Part of a small language model's weights: 61.2M parameters, learned positions.
Each number is 128 + 32 x the weight over the matrix's rms, rounded and kept within 0 to 255. Layers, rows and columns count from 0.

# layer 2 MLP up, 2048x512, rms 0.0678, rows 1784-1810, columns 128-255
[[114  70 130 112 114 160  61 131 192 115  86 138 157 166 111 108 119 110 153 103 110 179 161 170 143  76 126 128 102  89 173 214  94 106 133 140 112 108 134 136 238 111 129 112 160  94 150 149 117 153 135 169 107 140 186 185 102  86 139 100  91 110 139 190 128 150 151  91 102 215 107 142 105 138 172  66 117 158 173 150  66 104 113 168 129 157 135  81  38  89  74  63 152 145  99  79 163  76  81  83 149  90 127  91 112 163 112 184  67 170 144 118 157 138 124 126  82  71  43 185  96  68  97 148 127 177 122 141]
 [ 94 136 104 143 117 153 127 122 175 108 102  89 176 157 158 134 151 122  98 141  90 104 143 145  89  85 123  63 118 111 128 161 121 116  93 150 117 103 103 167 130 138 119 160 160  93 158 106 160 155 113 126  93 132 159 173 122  99 128  92 100 118 150 123 121 100 158 142 164  86 127 124 100 122 145 139 122 122 140 133 141 107  82 175 108 138 142 113 101 137 150 129 149  84 112 135 154 110 167 145 106  91 123  78 135 111 148 100 140 123 134 148 201 153 146 163 166  87  65 140 138 134 160  65 107  97  95 143]
 [137 149 120 118 123  97 160 159  82 147 174 156 163 172 170 144  74  53 117  92 131 140  86 210 150  97  98  63 159 118 187  75 219 211 153 137  51  92 212 158 159 116 109  91  68 185  19 122  65  90 178 148  81 116 143 220 191 141  73 205 137 108 153  83 147 102  66 103  56 151 115  81  92 138 184 155  70 111  75 157  90 100 183 141 158 161 117 117 107 116 125  91  92 146 216 211 152 170 241  28 116  93 113 121 112 135  97  37 156  77  97 162 173 140 144  65 126  74 162 107 166 129 113 117 131  69  77  90]
 [ 92 173 123 146 147 132 111  67 135 171 144 127 123 181  98 116 118 158  92 137 193 127 138 189 124 121 142 118 133 118 131 106  78 141 110 146 145 169 145 115 167 164 112 139  94  29 202 115 149  90 136 100  98  90  95  89  80  92 123 141  87 124 157  82 125 136 142 155 102 134 126 126  93 112 108 132 157 127  84 155 187  70 140 176 126 127 166  93  92 104 171  17 113 149 139 160 140 161 140 156 168 151 153 152 158 117 114 162 157  65  27  83  93 132  88 113  80 155 123 176 170 154 125  89 120 138 133 135]
 [ 43 140 176 156 160  86 129 101 159 181 184 134  99 108  87  87  74  91 126 153 111 154  97 160 178 126 192 130 104 140 139 137 133 195 138  75 151  92 231 135 203 155  76 243 160 102 116  53 111 148 166 104 116 218  77  79 136  79 103 152 117  67  59 132 119 166  90 174 128 192 108 147 205  97 173 112 138 167 143 114 158 185  99 158 101 100 148 163 133 124 146 121 120 171 182 106 160 156 162 163   0  91  60 240 145 146  83 172 145 126 204 168  95 160 122 112  86 140 150 120  72 185  94 141 190 114  81 178]
 [114 129 107 139 140 114  82 137  99 143 141 151 162 113 147 151 171 113 104 144 100 125  95 101 154 107 128 162 215 181 138  85 156  66 149 112 112 149 149 121 153 137 128  73 137  87 117 136 202 110 117 109 150 166 161  60 112 110 101 126 122 104 163 103 130 184  89 113 109  72 157 139  94  82  99 244  94 144 113 175  90 126 142 158 138 131 133 164 105  91  80 145 131 158  97 124 170 172 165 121 132 115 151 146 133 132  81 131 174 124  78 101 133  98 142 113 163 158 170 179 151 116 145 121  97 196  80  98]
 [191 155 131  53 151 108 108  71 125 147 147 119 142  86 165  10  62 138  59 118 153 103 120 106 205 139 198 186 124 187  96 143 100  94 143  50 155 130 150 157  87  82 142 176 156 154 152 138 118  81 113 169 110 144 167 169 100  71 148 168 161 123 140  65 174 110 149 151 121 168 123 164 138 149  94 138 159 141 137 171 147 177 107 124 152  99 137 178 100  95 102 108  74  88 133 146 125 131 116 158 126 124 119 127 140 125 104 162  96  75 121  92  87  91  81  85 139 171 119  83 120 205 155 146 101 148 108 104]
 [147 171 116  73 129  75 132 124  84  65 111 113  82  59  59  99  52 117 142  46  42 119 154 175 109  95 192 100 117  92 126 138 171 137  84  36  91 123 112 142 168  89 126 115 150 165 175 163 126 189 120  83 115 131 169 132  51 133 185 137 219 109 255 177 124 115 164  88 105 139 117 126 158 163 114  74 147  95 102  68 153 159 153  38 118 151 138 122 120 194 225 116 102 152 137 173  49 102 159 187 111 150 216 159 119  61 108  86 165 151 144 128  67 147 165 117 132 139 173  70 153  76 116 186 103 165 182 106]
 [108  69 165 135  54 110  76  92 140 141 100 132 175 126 112 131 134 169 138 144 139 105  71 140 101  90  95  89 138 120 106 157  18 125 102  68 210 164  96  90 160 127 141 161 139 202  76 105 108 136  99  75 190 178 113  56 179 135 114 163 141 129 147 220 137 154  99 114 136 159 171 185 100 127 176 116 112 162  17 115 167 106 104 188 132 134 193  99 106 177 117 118  61 135 114 138 175  79 170 139 102 116 160  94 141 177  89 151 155 144 102 127 114  82 175 101 129 153 140 149 116 106 122 122 129 141 106  89]
 [127 156  87 161 109 142 145 127 112 192 117 135  80 141 143 114  95 128 134 136 106 109  75 104 167 150 156 111 117 137 131 121 153  87 152 124 121 107 145 140  68 122 159 164 100 113 143 161 162 139 113 159 150  77 101  86  96 138 150 122 164 157 106  57 117  74  98  95 136  84 141 176 153 139  97 122 185 135 123 119 100 115  74 105 161  97 115 132 148 112 100  96 119 162 145 134 127 145 163 106  99 122  92 133 108 113 114 107 185 110  92  68 171 151 175 123 141 133  94  97 158  85  96 128 133 110  71 141]
 [160 160 135  99 185 116 129  33 109 144 126 140  79 151 122 114 113  61 150 138 124 185 105 146 158  68 135 140 188 174 143 132 117 143 130 106 170  96  82 122  88  87 142 105 134 190 159 138 158 152 165 109  52 141 141 167  97 138 101  89 197 198  88  88 146 105  47 134 129 101 126  84 179 166  82 179 138 128 130 115 204  91  77 114  98 130 128 116 143  98 170  59 122 138  92  73  77 105  81 142  77 144 118 135 138  97  96 163 138 125 126  88 103 224 135  99  39  99 222 118 157 133  57 130 128 124  89 118]
 [117  90 185 108 158 174 122 186  92 168 127 143  89 128 128 127 127 120 103 159 123  31 103 121 129 103  86  91 142 129 132 177 118 131 153 153 109  84  85 142 108 161 155 157 108 116 147 169 152  90 114 123 125 206 132 122 108  99 148 113 133 137 145 117 180 140 126 155 135 123 191 130 129 153 114 116 123 161 124  99 138 112 144 110 162 118  93 105 141 148 112 106  94 120 144 107 142 189 146 120 123 126 107 130 180 147 134  96 109 164 132  98 132  88  93 107  59 151 128  92 139 116 128 141 152 111 119  83]
 [143 119 151 136  73 160 103 123 154 112 121 116 138 133 147 196 143 158 165 107 148 158 150 139  82 109 115  96 108  74 128 122 131 203 135 120 115 147 123  70 155  92 184  84 149 171  71 171 115  89  87 135 160 120 140 171  95 106 111 197 115 148 193 121  74  86 105 131 153  81 154 142 117 117 147  81 138 168  51 146  88 128 145 168  44 120 145 159 115 104 164  71 172 122  98  72 141 144  60 165 140 121 161 167 120  82 150 112  90 110 105 106  81 112 121 113  60 119 163 162 154 132 123 116 147 127 112 184]
 [133 157 176  96  96 238 166 132 170 149 182 130 166  96 108 158  93  95 110 159  99 110 139 163 169 100  75 158 100  97 211 117 162 176 170 118 114 133 107 164 166 123 184 122 145 135 107 179 140  98 147 124 109 190 146 129 155 150 117 105 119 190 150  94 111 120 134  92 137  94 125  85  96 153 171 201 148 176 134 156  77 119 153  72 129 165 120 159 104 173 112 108 150 109 127 144  74 187 135  93  68 113 124  51 106  53 175  45 126 115  85 128 127 160  69 123  11 180 145 145  78  95 116  88 115  89 146  99]
 [113 192 129 138 124 124 198  99 140 202  97 116 113 104  85 130 162  82 126 138  87 114  92 127 140 124 177  84 172 119  65 110 180 139 115 137 136 122 123  90 143 127 116 170 138 112 148 171 131 195 205 133 179  89  71 130 132 161 142 182 145 138 111 152 104 151 137  90 102  81 102 169  64 129 109 104 145 126 119 201 111 108 156 125 145  89  89 131 224 123 134 137 163 119 157 120 114 198 161 136 118 136 108 107  80 107 181 104 153  80 119  78 139 155 114  35 167 129 156 121 147 190 148 144 179 129  67 165]
 [107 150 171  86  91 140 178 166  94 135 148 111 119 131 146 159  92 110 136 109 187 204 158  93 170 130 159 124  98 109 186 101 154 137 180 147 154 127 156 171 207 122  67 123 117 145 128 145 121  55  86 145 154 112 137 126 114 170 124 188 168 157  74  63 125  87 105 148 137 150  42 139  95  81 113 154 180  98 149 148 116 138 131  76 146 126 103 119 125 122 160 101 118 118 120 106 104 158  97  62 129  60 185 117 171 150 183  98 164 111  74 146 116  88 116 119 103 119 124  57 117 139  98 180 122 107 183 132]
 [106 136  80 130 136 148 113 139 101 103 134 180 110  96 148 176 148 120 146 108 174 111 153 120 128 173 152 165 113 119 119  91 140 100 107 140  97 176 162 109 157 174 139 148 125 137 124 116 112 103 159 118 106 137 120 100  89 141 169 130 154 135 124  85  58 124  97 123 147 103 138 121 117 142 100  96  79  88 114 108  79 134 104 125 108  96 135 118 127 106 121  99 108 132 134 140 102 133 112 139 118 124 169 133 184 179 145 162 100 117 107 115 124 177 109  92 119 124 200 137 129 115 159 108 153 137 135 141]
 [128 208 185 122 130 115 145 113 134 152  99 139 127  85 119 141  96 146 132 135 109  81 113 124 192 147 154 107 137 133 191 126 133  90 181 113 135 116 125 141 125 150 137 160 155  80 144  75 102 152 129  95  86 134 126 175 159 133 180 172 114 154  73 201 121 121 137 162 163 117  96 123 189 114 132  88  99 122 126 155  95 147 147  99  88 114 104 121 128  79 140 141 100 131 151 137 136 104 144 164 159 167 145 117 154 136 156 119 131  96 104 145 117 116  84  79 101  84 119 171  89 103 160 134 149  99 104  81]
 [166 100 119 112 135 122 119 151 150 152 127 118  81 160  93 142 147 131 166 101 128 117 186 101 110 127 136  98  96  66 221 192 121 110 180  75 123 127 138 132 121 208  77 135 156 143 107 192  81 151 198 134 172 173 164  80 126 144 114 145  89 162  95 161 116  47 162 150 181 139 122 121  99 142 164 204 108 145 109 116 114  91 104 154  28  80 172  98 135  65  91 168  36 128 135 127  96 152  70 126 173 110 156 132 118  69 109 133 148 155  54  97  90 100 140 140  85 138 144 161 130 100  99 108 169 153 114 153]
 [120 147 221 142 100 109 111 126  84 123 129 100 106 156  51 132 147 139 181 136 118  90 109 152  79 207 115 150 159 165 171 174  80 139 115 158 179 157 118 147 128 165 163 114 174 107 132 154  99 137 125  94 160 141  91 142 104 150 132  73  84 143 141 130 134 150  82  80 149 189  89 140 159  87 151 154  95 116 173 114 139 118 125 132  90 136 103 149  85 153  84 127 112 164 156 179 165 135 150 147 106 192 129 138 119 130 116 125 155 127 105 174  53  84  89  84 196  81 115 191 166 163 146 110 147 106 135 148]
 [137 169 128 140  97 130 107 110 136 113 102  98 102 111 111 153  68 126 108  89 150 188 102 184 104 133 209 123 135 128 101 201 162 125 128 188  92  84 169 126 181 139  68 169 105 150  96 118 115  85 136 123 161  64 140 127 159 102 120  56 145 132 154  93 135 133  78 114  80  82 184 139  92 194 114 135 139 131 186 139 145 107 134 169 116  61 190 163 110 147 115 127 118 107 180 127 123 161 144 100  74 165  95  92 175 124  82 124  79 136 125 117 170 169 102 168  67 177 153 102  96 101 162 144 149 102  56 162]
 [119 109 136 159 124 112  88 125 184 120  87 152  98 125 146 156  73 112  97 131 142 182  90 169 119 134 210 140  78 217 211 150 116 163 125 112 142  97  97 137 152 204  90  91 228  78 108 158 146  95  59  93 126 145 145  95 140  98  58  29  88 135  61 101  91 136 124 230 169 110 159 161  95  84 194 196 234 128 124 107 110 146 115  79 137 117 186 109 141 126  80  25 123 122  65  63 109 166 149 112  78 107 126 171 140 123 196  98 111  90 172 136 108 171 126 111  87 112 101  94 140 189 107 136 147 104 127 126]
 [126 156 139 127 159 115 139  70 185 104 144 145 174 153 183 122  92  64  97  88 104 200 116 139 160  99 144 108  96 143  82 130 168 132 145 161 146 173 136  66 137 148 128 135  60 113 112 127 151 149  74  86 141 173 132  64 144 127 168 169 140  98 144 121 120 124 114 173  77 163 175 131  96  44 111 135 167 178  86 124  96  70 159  84  88 129 126  25 113  87 108 166 154 137 168 142 120 159 117 149 149 146 141 107 197 128 132 121  42  75 136  95  61 203 106 147 130 144 142 116 117 143  49  84 159 135 125 145]
 [117 109 179  76  98 162 142 166 130 199 137 153 127 202  84 132 184 147  99  63  97 139 129 109  82 193 152 171  58  23 146 164 108 139 150  89 132 190  96 130 127  79 155 133 180 134 168 126  69 114  92 121 128 168 149 113 125  86 195 110 166 128 109 183 122  82 133 163 154 156  96 199  90 158 187 116 125 181 142 125 169 151  77 156  98 171 147 151 174  73 109  84  86 161 101 125 152 162 172 146 139 132 165 131  89  91 127 116 104  63  98 141 115 186 131  90 101  54 111 137 163 174 167 127 168 147 104 126]
 [135  69 100 170 133  69  87 172  87 241 177 123 176 153  81 130 188 165  51 134 164  85  76 147  84  65 189 134 159  69 121 123 193 108 178  80 128 107 149 130 122  95 117 100 149 124 135 105 150  87 130 200 119 136 173 153 128 127 161 126 142 102 169 133  87 130  88 130 136 154 108 143 130 111  95  99 159 142 164 102  90 176 154 188 149 139  55 154 197 126 134 154 147 103 129 102 146 144 136 149 155 108 123 105 149 166  97 138  94 135 169  89 162 132 132 101  94  30 102 126 123 143 120 134 118 130  69 188]
 [ 78 109 115 128 141 173 133 150 159 142 115 103 115 122 104 121 177 164 131 123  98  94 120 179 106  91  80 158 111 143 155 163 146 107 116  67 154 196  89 107 192 103  95 108 137 118 161 104  95 104  91 118 165 139 138 151 116 155 201 131 131 167 134 100 109 105 155 129  79 145 100  84  98 196 103 160 130 170 114 146  86 113  98 140  81 122 152 115 139 116  77 149 184  87 110 127 119 115 116 120 127 169  86 179  67 155 113 103 126 177 151 117 183 114 101 137 173 175 125 106  90 134  97 192  95 142 128 157]
 [ 97 133 139 152 155 123  84 131  62 195 141 128 112 176 156 201 156 178 132 141  55 122  96 153 145 119 193 164  98 104 142 107  90 212 175 141 203 129 181 124 176  80  83 210 182 187 145  95 115 130 211 149 115  96 163  72 185 181  96 166 168 127  96 116 151 173  70 154 130 137  50 106  84  79  84 115  93 125 109  83  87  67 154 206 143 105 138 105 169 154 147  64 122 126 230 165 219 129 159 187  72  53 159 101  66 112  79 118 134  55 126 186 161 145  81 146 119 114  92 164  80  84 206 114 109 128  92 199]]
# layer 2 MLP down (transposed), 2048x512, rms 0.0889, rows 1784-1810, columns 128-255
[[153 138  93 128 124  57  87 107 186 209 118 116 103 132 179  95  70 153  84 159 127 179 123 132 128 133 164 107 123 120 131  95 185 122 130  43 140 125 145  74 123 132 148  93  98 105 151 120  89 152 129 117 162 116 115 140 157 136 137 128  94  83 230 121 124 107 163  87 126  85 100  99 124  85 106 119  99  93  85  41 151 126  64  67 183  93 132 150 166  84 174  65 114 194 141 111  78 110 116 115  98 157  94 169  74  89 142 141  86 155  92 140 148 159 111 129  76 121 123 143 192 112 119  89 143 183 144 153]
 [130 124 161 102 104 139 143 120 145 130 133 103 160  98 162  78  82 160 138 151 104 115 154 130 163  96 147 155 117 119 145 136  87 118 139 109  94 144 114 140 190  89 172 128 170 122 129 136 105  93 165 162 172 143 139  92 135 163 124 161  89 109 119  99 118 142  91 130 133 154 146 110 161 143 136 109 101 135 114 181 137 110 138 113 121 128  77  99 128 113 143 152  95 129  57 105  82 179 102 134  53 100 133 146 117 141 103  78 131 102 120 169 135 119 127 183 151 113 105 172 105 170  92 117  97 167  94  97]
 [100 152  83 168 152 121 143 120 173 116 218 133  72 124 196 128 145 115  80 146 150 127 194  94 124 156  85 157 145 114 176 108 151 166 207 100 144 191 163 123  81 174 119 135  78 137  90  89 180 115  67  96 136 164 172 159 103 176 130  93 127 209 106 225 109 114  66 170  14 158 157 123  89 210  70 156 127  42  96  60 145 143  95 100  14 147 144 128 172  84 210 151 221 163 133  98  93  71 143 138 182 144 108 109 136  85 176  95 126 209 130 118 137  93 111 101 169  87 120 155 127 135 119  95 162 117 144 129]
 [139  94 159 134 104  73 115 146 112 108 135 175 113 101 141 142 174 127 148 161 144 125 112 109 144 122 141 191 134  94  38  47 146 160 160 106 114 182 126 123 124 102 116 172 183 115 122 139 120 124 135 104 175 143 142 133 124 117 132 124 111 120  96 142 121  56  78 163 139 107 137  94 131 152 159 130 139 102 133 129 135 121 117 103  64  65  96 171  55 117 104 138 175 124 116 111 100 138  95 148 157 147 122 129 140 162 135 117  61 142 114 117 136 111 174 127  96 111 151  72 113 210 145 162 137  79 165 120]
 [116 110 113 120 123 152 147 102 171  84 127  88 166 152 120 127 238 123  96 146 130 106 162  83 171 191  79 178 136 137 154  42 108  38 134 173 110 206  95 158  89 113 147 118 127 112 112 120 148 159 145 139  59 134 111 175  38 169 128 228 182  76 153 151 124 132 103  75 121 171 136 169  82 217 142 101  82 119 122 112 173 162 138  40 111 133  80 118 112 149 163 127 135  68 184  96  87 190  89 104 185  97 183  73 127 182 124  25 123 150 164 180 135 104  68 158 144  91  47 105 193  78  92 165 111 179 181  69]
 [184 121 120 128 212 180 115 152 162 159 143 123 142 143 124 143 148 142 105 152  90 155 101 103 153 131 122 152 136  61 167 111 144  75 109  97 104 132 129 122  66 119 151 190 130 127  92 118 137 137 114 194 136 116 110 135  85 120  95  90 119 103 148 125 126 140 105 121 143 169 103 133 138 143 100 149 131 159 100 141 129 190 154 106 108 135 149 188 158 129 162 124  92 125  85  91 122 170  81 118 137 131  99 110 138 160 103 126 150 137  94 134  81 140 199 114 129 138 153 100 148 108 126 130 109 180 106 131]
 [158  91 159 200 187 158 101  86 113  67  94 132 128 110 193 140 154 147 142 152 146 105 108 168 110 151 115 121  97 133 138 127 165 101  80 117 124 131 108 137 162 154  80 155 128 118 147  91 113 151 140 170 131 117 139 108 112  99 158 158  98  87  99 168 131  82 119 115  97 160 155  91 116 133 114 159 110 113 172  73 161 118 191 152  14 122 161 127 109  98 117 128  81 109  65  69 129 121 160 111 139 166 153  86 143  96 144 101  59 141 102 110 194  59  69 127 133 137 156 131 184  95 119  97 154  77 182 130]
 [199  86 127  89 124 149  93 125 165 145 154 164 205 119 157 203  97  67 136 171  84 147  90 172 105  98 165 167 205 114  95 129  80  92 149 123 149 163 136 111 110 117 135 182 156 143 133 130 136 162 118  76 133 105 151 170 130 171 130 118  93  91 130 163  89  70 188  86 134 165 178 107 164  60  62  63 158 110 163 133 112 106 103 104 105 146 186 151 100 180 133 126 102 128 150  51  85 136 182 175 124  92 143 116  67 117 152 167 151 156  88 114  57 125 149 149 187  65 107  76 208 129 220 154 191 134 112 177]
 [191 106  72  88  67 113  59 118 132 116  40 161 112  94 134 144 106 105 139 185 109 109 188 145  62  74 109 111 102  56 119 163  79 112 121  55 161 111 130  47  80 132 151  78 133  60 215 168 155  36 140  66  67 171 132  95 146 150 124  96 101 133  56 183 120 139 102 185 115 140 141 131 118  93 174 174 148  68 188 103  93 179 177  90  89 119 151  97 104 169  63 102 150 160  52  89  80 154 125  84 153 127 101  90 124 154  74 134 159 160 124 150 109 147 135 176  97 115 154 102 180 143 111 158 123 150 177 192]
 [118  51 154 132 126 135 117 181 114 133  92  74 142 142 124 140 140 122 114 139 123 130 113 128 154 124 104 141 103 114 161 108 163 123 165 140 147 127 118  89 151 124 139 146 159 183 148 105 170 103 146  98 144 100 141 124 149 150 112 133 126 122 139 125 158 136 108 138 116 158 102  95 164 136 149 121 107 156 121 122 149 120 137 113 130 160 127 109 104 123 147 159 128  93 156 160 146 151 164 100 167 105 150 124 114 129 131 111 124 101 149 134  91  96 141 136 117 101 140 170 181 138 124 116 129 141  86 104]
 [158 103 101 151 138 164 164 141 152 113 124 166 102 132 139 146 102 178 155 151 137 114 172 140 132  96  96 131 106  69  94 156 182 118  87 121 143  97 151  83  94 182 126 165 141 131 121 153  65 109  94 157 115  99 158  99 175 184 115 117 137  36 170 168 128 138 118 216 138 131 137 162  97  64  94 149 128 156 128  80 120 148 118 185  91 100 108  99  81 137  90 140 170 149 124 175 124 135  61  78 127 132 107 182 135 126 157  97 201  96  86 108 195 127 102 149 129 192 136 172 103 152 153 172 123 160 129 147]
 [126 134 150 148 173 115 103 166 140 177 108 157 103 177 115 113 131 170 100  92 132 171 107 140 100 138 127 126 178 100  47 120 144 140 207 181 152 204 100 149 130 186 133 111 162 118 203 113  67 110 130 117 178 156 195 167 121 128 145  74 149 146 136  53 106 103  91  77 115 129 179  69  96  73 158 166 138 168 164 117 103  47 138 144  94 134 119 125 185 115 108 121  96 158 109 117  95 124  73  65 156 150 119 150 106  98 144 168 150 177 151 109 183  75  92 105 180  48  91 110 113 122 114 150  68 119 155 114]
 [116 192 104 133 130 114  92 138 103 151 187 111 141 167 112 107 163 104 145 108 158 176 124 143 122  86 119 118 152 188 104 116  89 168 109 120 115 118 141 130 119 198  71 166 113 137 155 135  28 128 169 126 102 100 125 156 147 132  62  96 137 170  99 133 115 148 140 120 102 182 143 156 142 102 148 101 176 168 207  89 102 181  68  75 138 119 100 148 119 146  97  93 134 132 131 143 116 156  86 175 117  82 134 140  99 128 131 120 121 130 106 135  74  96 167 130  66  80  79 134 135  63 146 130 146 131 106 137]
 [153  91 137 113 112  85  95 134 124 115 113  79 134 195 141 145 119 125  93  68 154 134 189 146  67 114  96 166  97 154 135 205 193  75 108 134 146 121  76 133  95 142  77  64 163  83 145 121 166 124  82 128 104 191  96 103  98 149 139 113 177 116 116 117 102  83 140 138 164 146 100 117 136 156 151 132  89 142 116 105  86 161 110 104  72  90 108 175 162  80 103 113 105 138 124  85 108  97  73 218 199 157  98  81 193 105 105 127 111 150 164  76 126 130 192 159 143 114  76 119  67 139 130 190  46 171 111 168]
 [144 146 110 140 174 102 151 102 136 146  97 127 128  92 131 135 167  86 151  57 113  83 118 172 164 133 116 125  92 155 123 152 134  97 151  83 111 148 115 117 100 132 119  89 106 122 146 155 151 138 184  99 121 114  94 114 122 141  86  80 116  69 137 120  92  91 126 116  82  98 103  80 101  57  36 149 115 136 154 119 157  89 137 151 163 101  82 126 153 157  92 109 145  96 148 160 143 123 145 153 117 125  67  78 122  94 157  61 218 142 107 133 120 151 160 161  86 101  84  78 189 130  87 123 115 158 110 148]
 [157 158 135 194 148  82 125 152 118 130 151 107 124  53 118 143 106  65 136 172 125 104 181 162 107 168 147  81 152 146 117 135  56 148  77 160  83 137 167 170 171 137 135 156 149 146 150 125 137 180 130  71 102 157 112  86 133 137 174 138 161 126 101  75 129 139 139 128  73 111 133 126 133 103 129 167 108 126 123  97 166 106 118 120 110 210 133 159 113 111 119 136  98 134 135 116  94 146 128 105 101 137 144  96  96 107 138 152  99 138 116  59 196 122  73 100 154  96  48 146 139 171 128  83 151 165 129 170]
 [126 153 128 103 135 110 150 123 150 109 112 132 121 115 137 117 103 123 123 106  76 107 143 205 147 133 136 123 124 150 145  78 122 160 114 116 106 101 150 132 140 173 153 129 173 101 143  93 178 147 113 133  89 100 145 102 127  95  87 137 103 129 163 155  97 152 155 148 124 115 136 162 123 155  92 137 143 139 126 125  98  99 123 192 143 137 144 154 141 162  85  91 126 166  95 176 156  47 130 158 135 128  99 150 106 104 121 120 103  84 149 163 112 132 156  88 105 135 145  88 134 131 124 183 106 101 129 136]
 [136 137 125 102 146 152 145 144  70 131 113 104 129 100 162 154 102 255 142 114 132 118 168 141  69  89 135  90 153 127 211 232 181  93 155  61 103 131 101 142 126  89 126 106 178 158 115 157 137 192 207 131 138 108 174 110 125 125 108 165 110 153  97 169 107 122 188 177 111 106  59  54 153 108 200 139 107 125 186 147 166 126 157  84 146 187 127 134  90 168  71 115 204  84 168 157 118 164 140 148 163  99 149 102 131 143 224 115 147 124 201  88  70 117 118  91 140 182 158 150 116 101 181  64 106  74  99 125]
 [133 133 163  88 101 162 169  93 122 120 142 156 171 148  66 150 103 127 163 138 202 109 192 121 183 102 131 128 213 155 103 178 151 147  96 157 144  89 143  66 138  73  91  93 115 150 156 100 160 110 151  97 165 173  77 151  99 114 126 129 138 194  98  98 169 149 176 151 156 136 129 163 111  77 112 125 163 108 103 157  97  72  85  79 130 113 137 127 156 134 137 111 143 131 110 115 148 120 115  95 103 157 130 124 169 182 150 155 167 156  59 130  95 131 134  94 103 213 149 145 118 127 181 172 115 140 137 148]
 [143 108 172 155 123 161 154 136  80 106  87 154 152 145  67 134 126 134 114  60 118  59 128  91 183 150 160  68 123 118 132 171 101  99 117 152 164 124 184 114 141 150 173 158 158 163 121 137  78 102 129  99 159 152 114 150 101 125  69 159 156 148 161  49 149 146 155  72 187 179  94 177 145  80 146 173 124 140 169 115 142 146 128 130 116 156 102 132  84 148 127 139 100 122 115  97 112 135  58 137  80 116 127 170 142 107 164 185 129 170 125 110 127 108 117  85 111 123 147  60 124 216 159 137 149 120 115 133]
 [ 73 172 175  91 157  51 193  97 125 103 180  66 148 120 133 124 141 129 143 120 156 123 141 150 123 166 163  95 109 123 137 117 176 199 169  36 181 140 133  92 122 183 125 152 176 126  90  98 177  92 123 150 129 148  76 118  98 119 107 158 155 141 138 145 112 145 100 174  94 112 120 123 128  99 165 118  96 161  79  91 123 129  67  76 152  79 154 165 120 110 175 113 152 120  70 109 145 152 141 130 123  73 101 123 144  21 147 112  99 187 159 136  81 116 136 107  99  90  65 154 122  94 105 136 120 155  50  86]
 [134 118 183  73 141 180 131 118 104  84 124 124 125 198 158 157 151  73 141  86 134  61 132 188 133 177  75 139 133 130  69 113 116 100 182 142 106 126 126 110 225 110 148 101 102 201 142 147  88 155 101  60 108 109  91 120 121 124 103 102  78 184 147  76 123 120  91 125 179  92 131  93 168 255 143 123 121 107 105 163 161 155 185 169 124 112 177  89 103 168 165 126  88 174 120 158 148  79  32  69 127 150 148 125 108 236 141 123 162 154  80 142  95 118 143 115 126 190 144 102 188 115 151  25 104 147 140 105]
 [104 122 100 105 119 133 126  94 129 139 201 149  69 121 118  56 188 135 152  60 142 129 118 117 111 126 122  96 178  73 148  89 161 115 135 130 128 136 171 109 187 147 102 159 157  28 124  70 162 181  99 131 204 118 147 125 124 179 192 137 121 130 126 170 168 187 114 161 126 157 254 138 152 136 136 102 145 198 139  18 110 142 180 142 114 182 136 120 100 107 208  93  96 108 115  84 133 125 211  92 165 174 116  84 139 166 110 175 139  65 149  70 170 137 165 104  61 116 132 146 138 165 140 126  31 176 180 196]
 [154 115 179 131 133  95  86 136  70 131 108 110 148 102 153 138  93 170 106 127 126 155 164 113 171 163  83  61 209 103 128 153 171  74  93 165  97 108  61 138  56  91  88 117 142 162 123  99 142 121 138  93 206 133 152 120 118 135 141 137 107  89 125 169 110  83  45 216  78  80 150 136  73 122  65 145 165 105  96 120  93 147 193 128 119  88 104  99 124 181  65  75 173  98  84 235 156  80 130  92 104 151 188 133  94 155 104 137 108 117 127 100 169 187 132 140 144  98 126  79  98  76  93 160 131 162  22 101]
 [129 106 120 162 129  94 121  68  61 141 121  70 109 170 133 116  83 110 131 157 109 160 169 187 131  85 117 184 116 110  93 110  90  43 129 143  74 118 108 173 129  99 162 100 168 170 192  72 133 163 150  96 109 114 114 134 137 151 134 214 158 149 112 162 107 175 163 123  86 179 111 121 162 180 125  81 132 132 105 137 160 137 110 120  85 135 133 103 182 113 144 152 138 117 126 167 156  55 100 174 128 152 144 102 196 164 105 134  99 143 154 142  95  61 139 103 166 175 158 139 109  83 141 118 160 160 106 140]
 [134 158 150 114 163 136 168 156 134 119 167 169 126 102  91 160 153 136 119 123 107 133 102  77 119 130  84 155 114 113 120 156 170 152  98 153 118 109  90 162  77 113  41 102 130 105 125 129  89  83 152 112 104  94 107  91 161 129  82 152 113 180 129 167  90 133 111  91 170 123 104 138  89  88 147 126 109  80 170 150 100 162 123 133 114 118 125 127 159 105 172  95 144 119 111 166  96 123 113 141 100  62 148 125 162  97 193 164  98 184 158 167 158 126 138 129 145 147 152 159 111 129 155 132 151 154 165  94]
 [ 90  79 116 140 154  24 103 115 154 108 210 126 116 157 124 191 199 174  64 118 156  96 139 116  88 188 136 158 116  66 175 143 154  78 157  74 120  78 161 156 109 163 146 140 141 122 124  96 124 127 206 161 132 118 189 115 113 140  84 159 187 128 152  94 135 136 187 101  86 166 212 163 133 118  92 157 116 161 156 150 154 138 105 118 118  88 135 102  50 131 149 105 176 101  65 106 103  76 129 128 136 125  83 106 104 136  52 124 149 125 127 162 157  88 106 144 150 184 126  94 141 202 163 103 135 105 198  96]]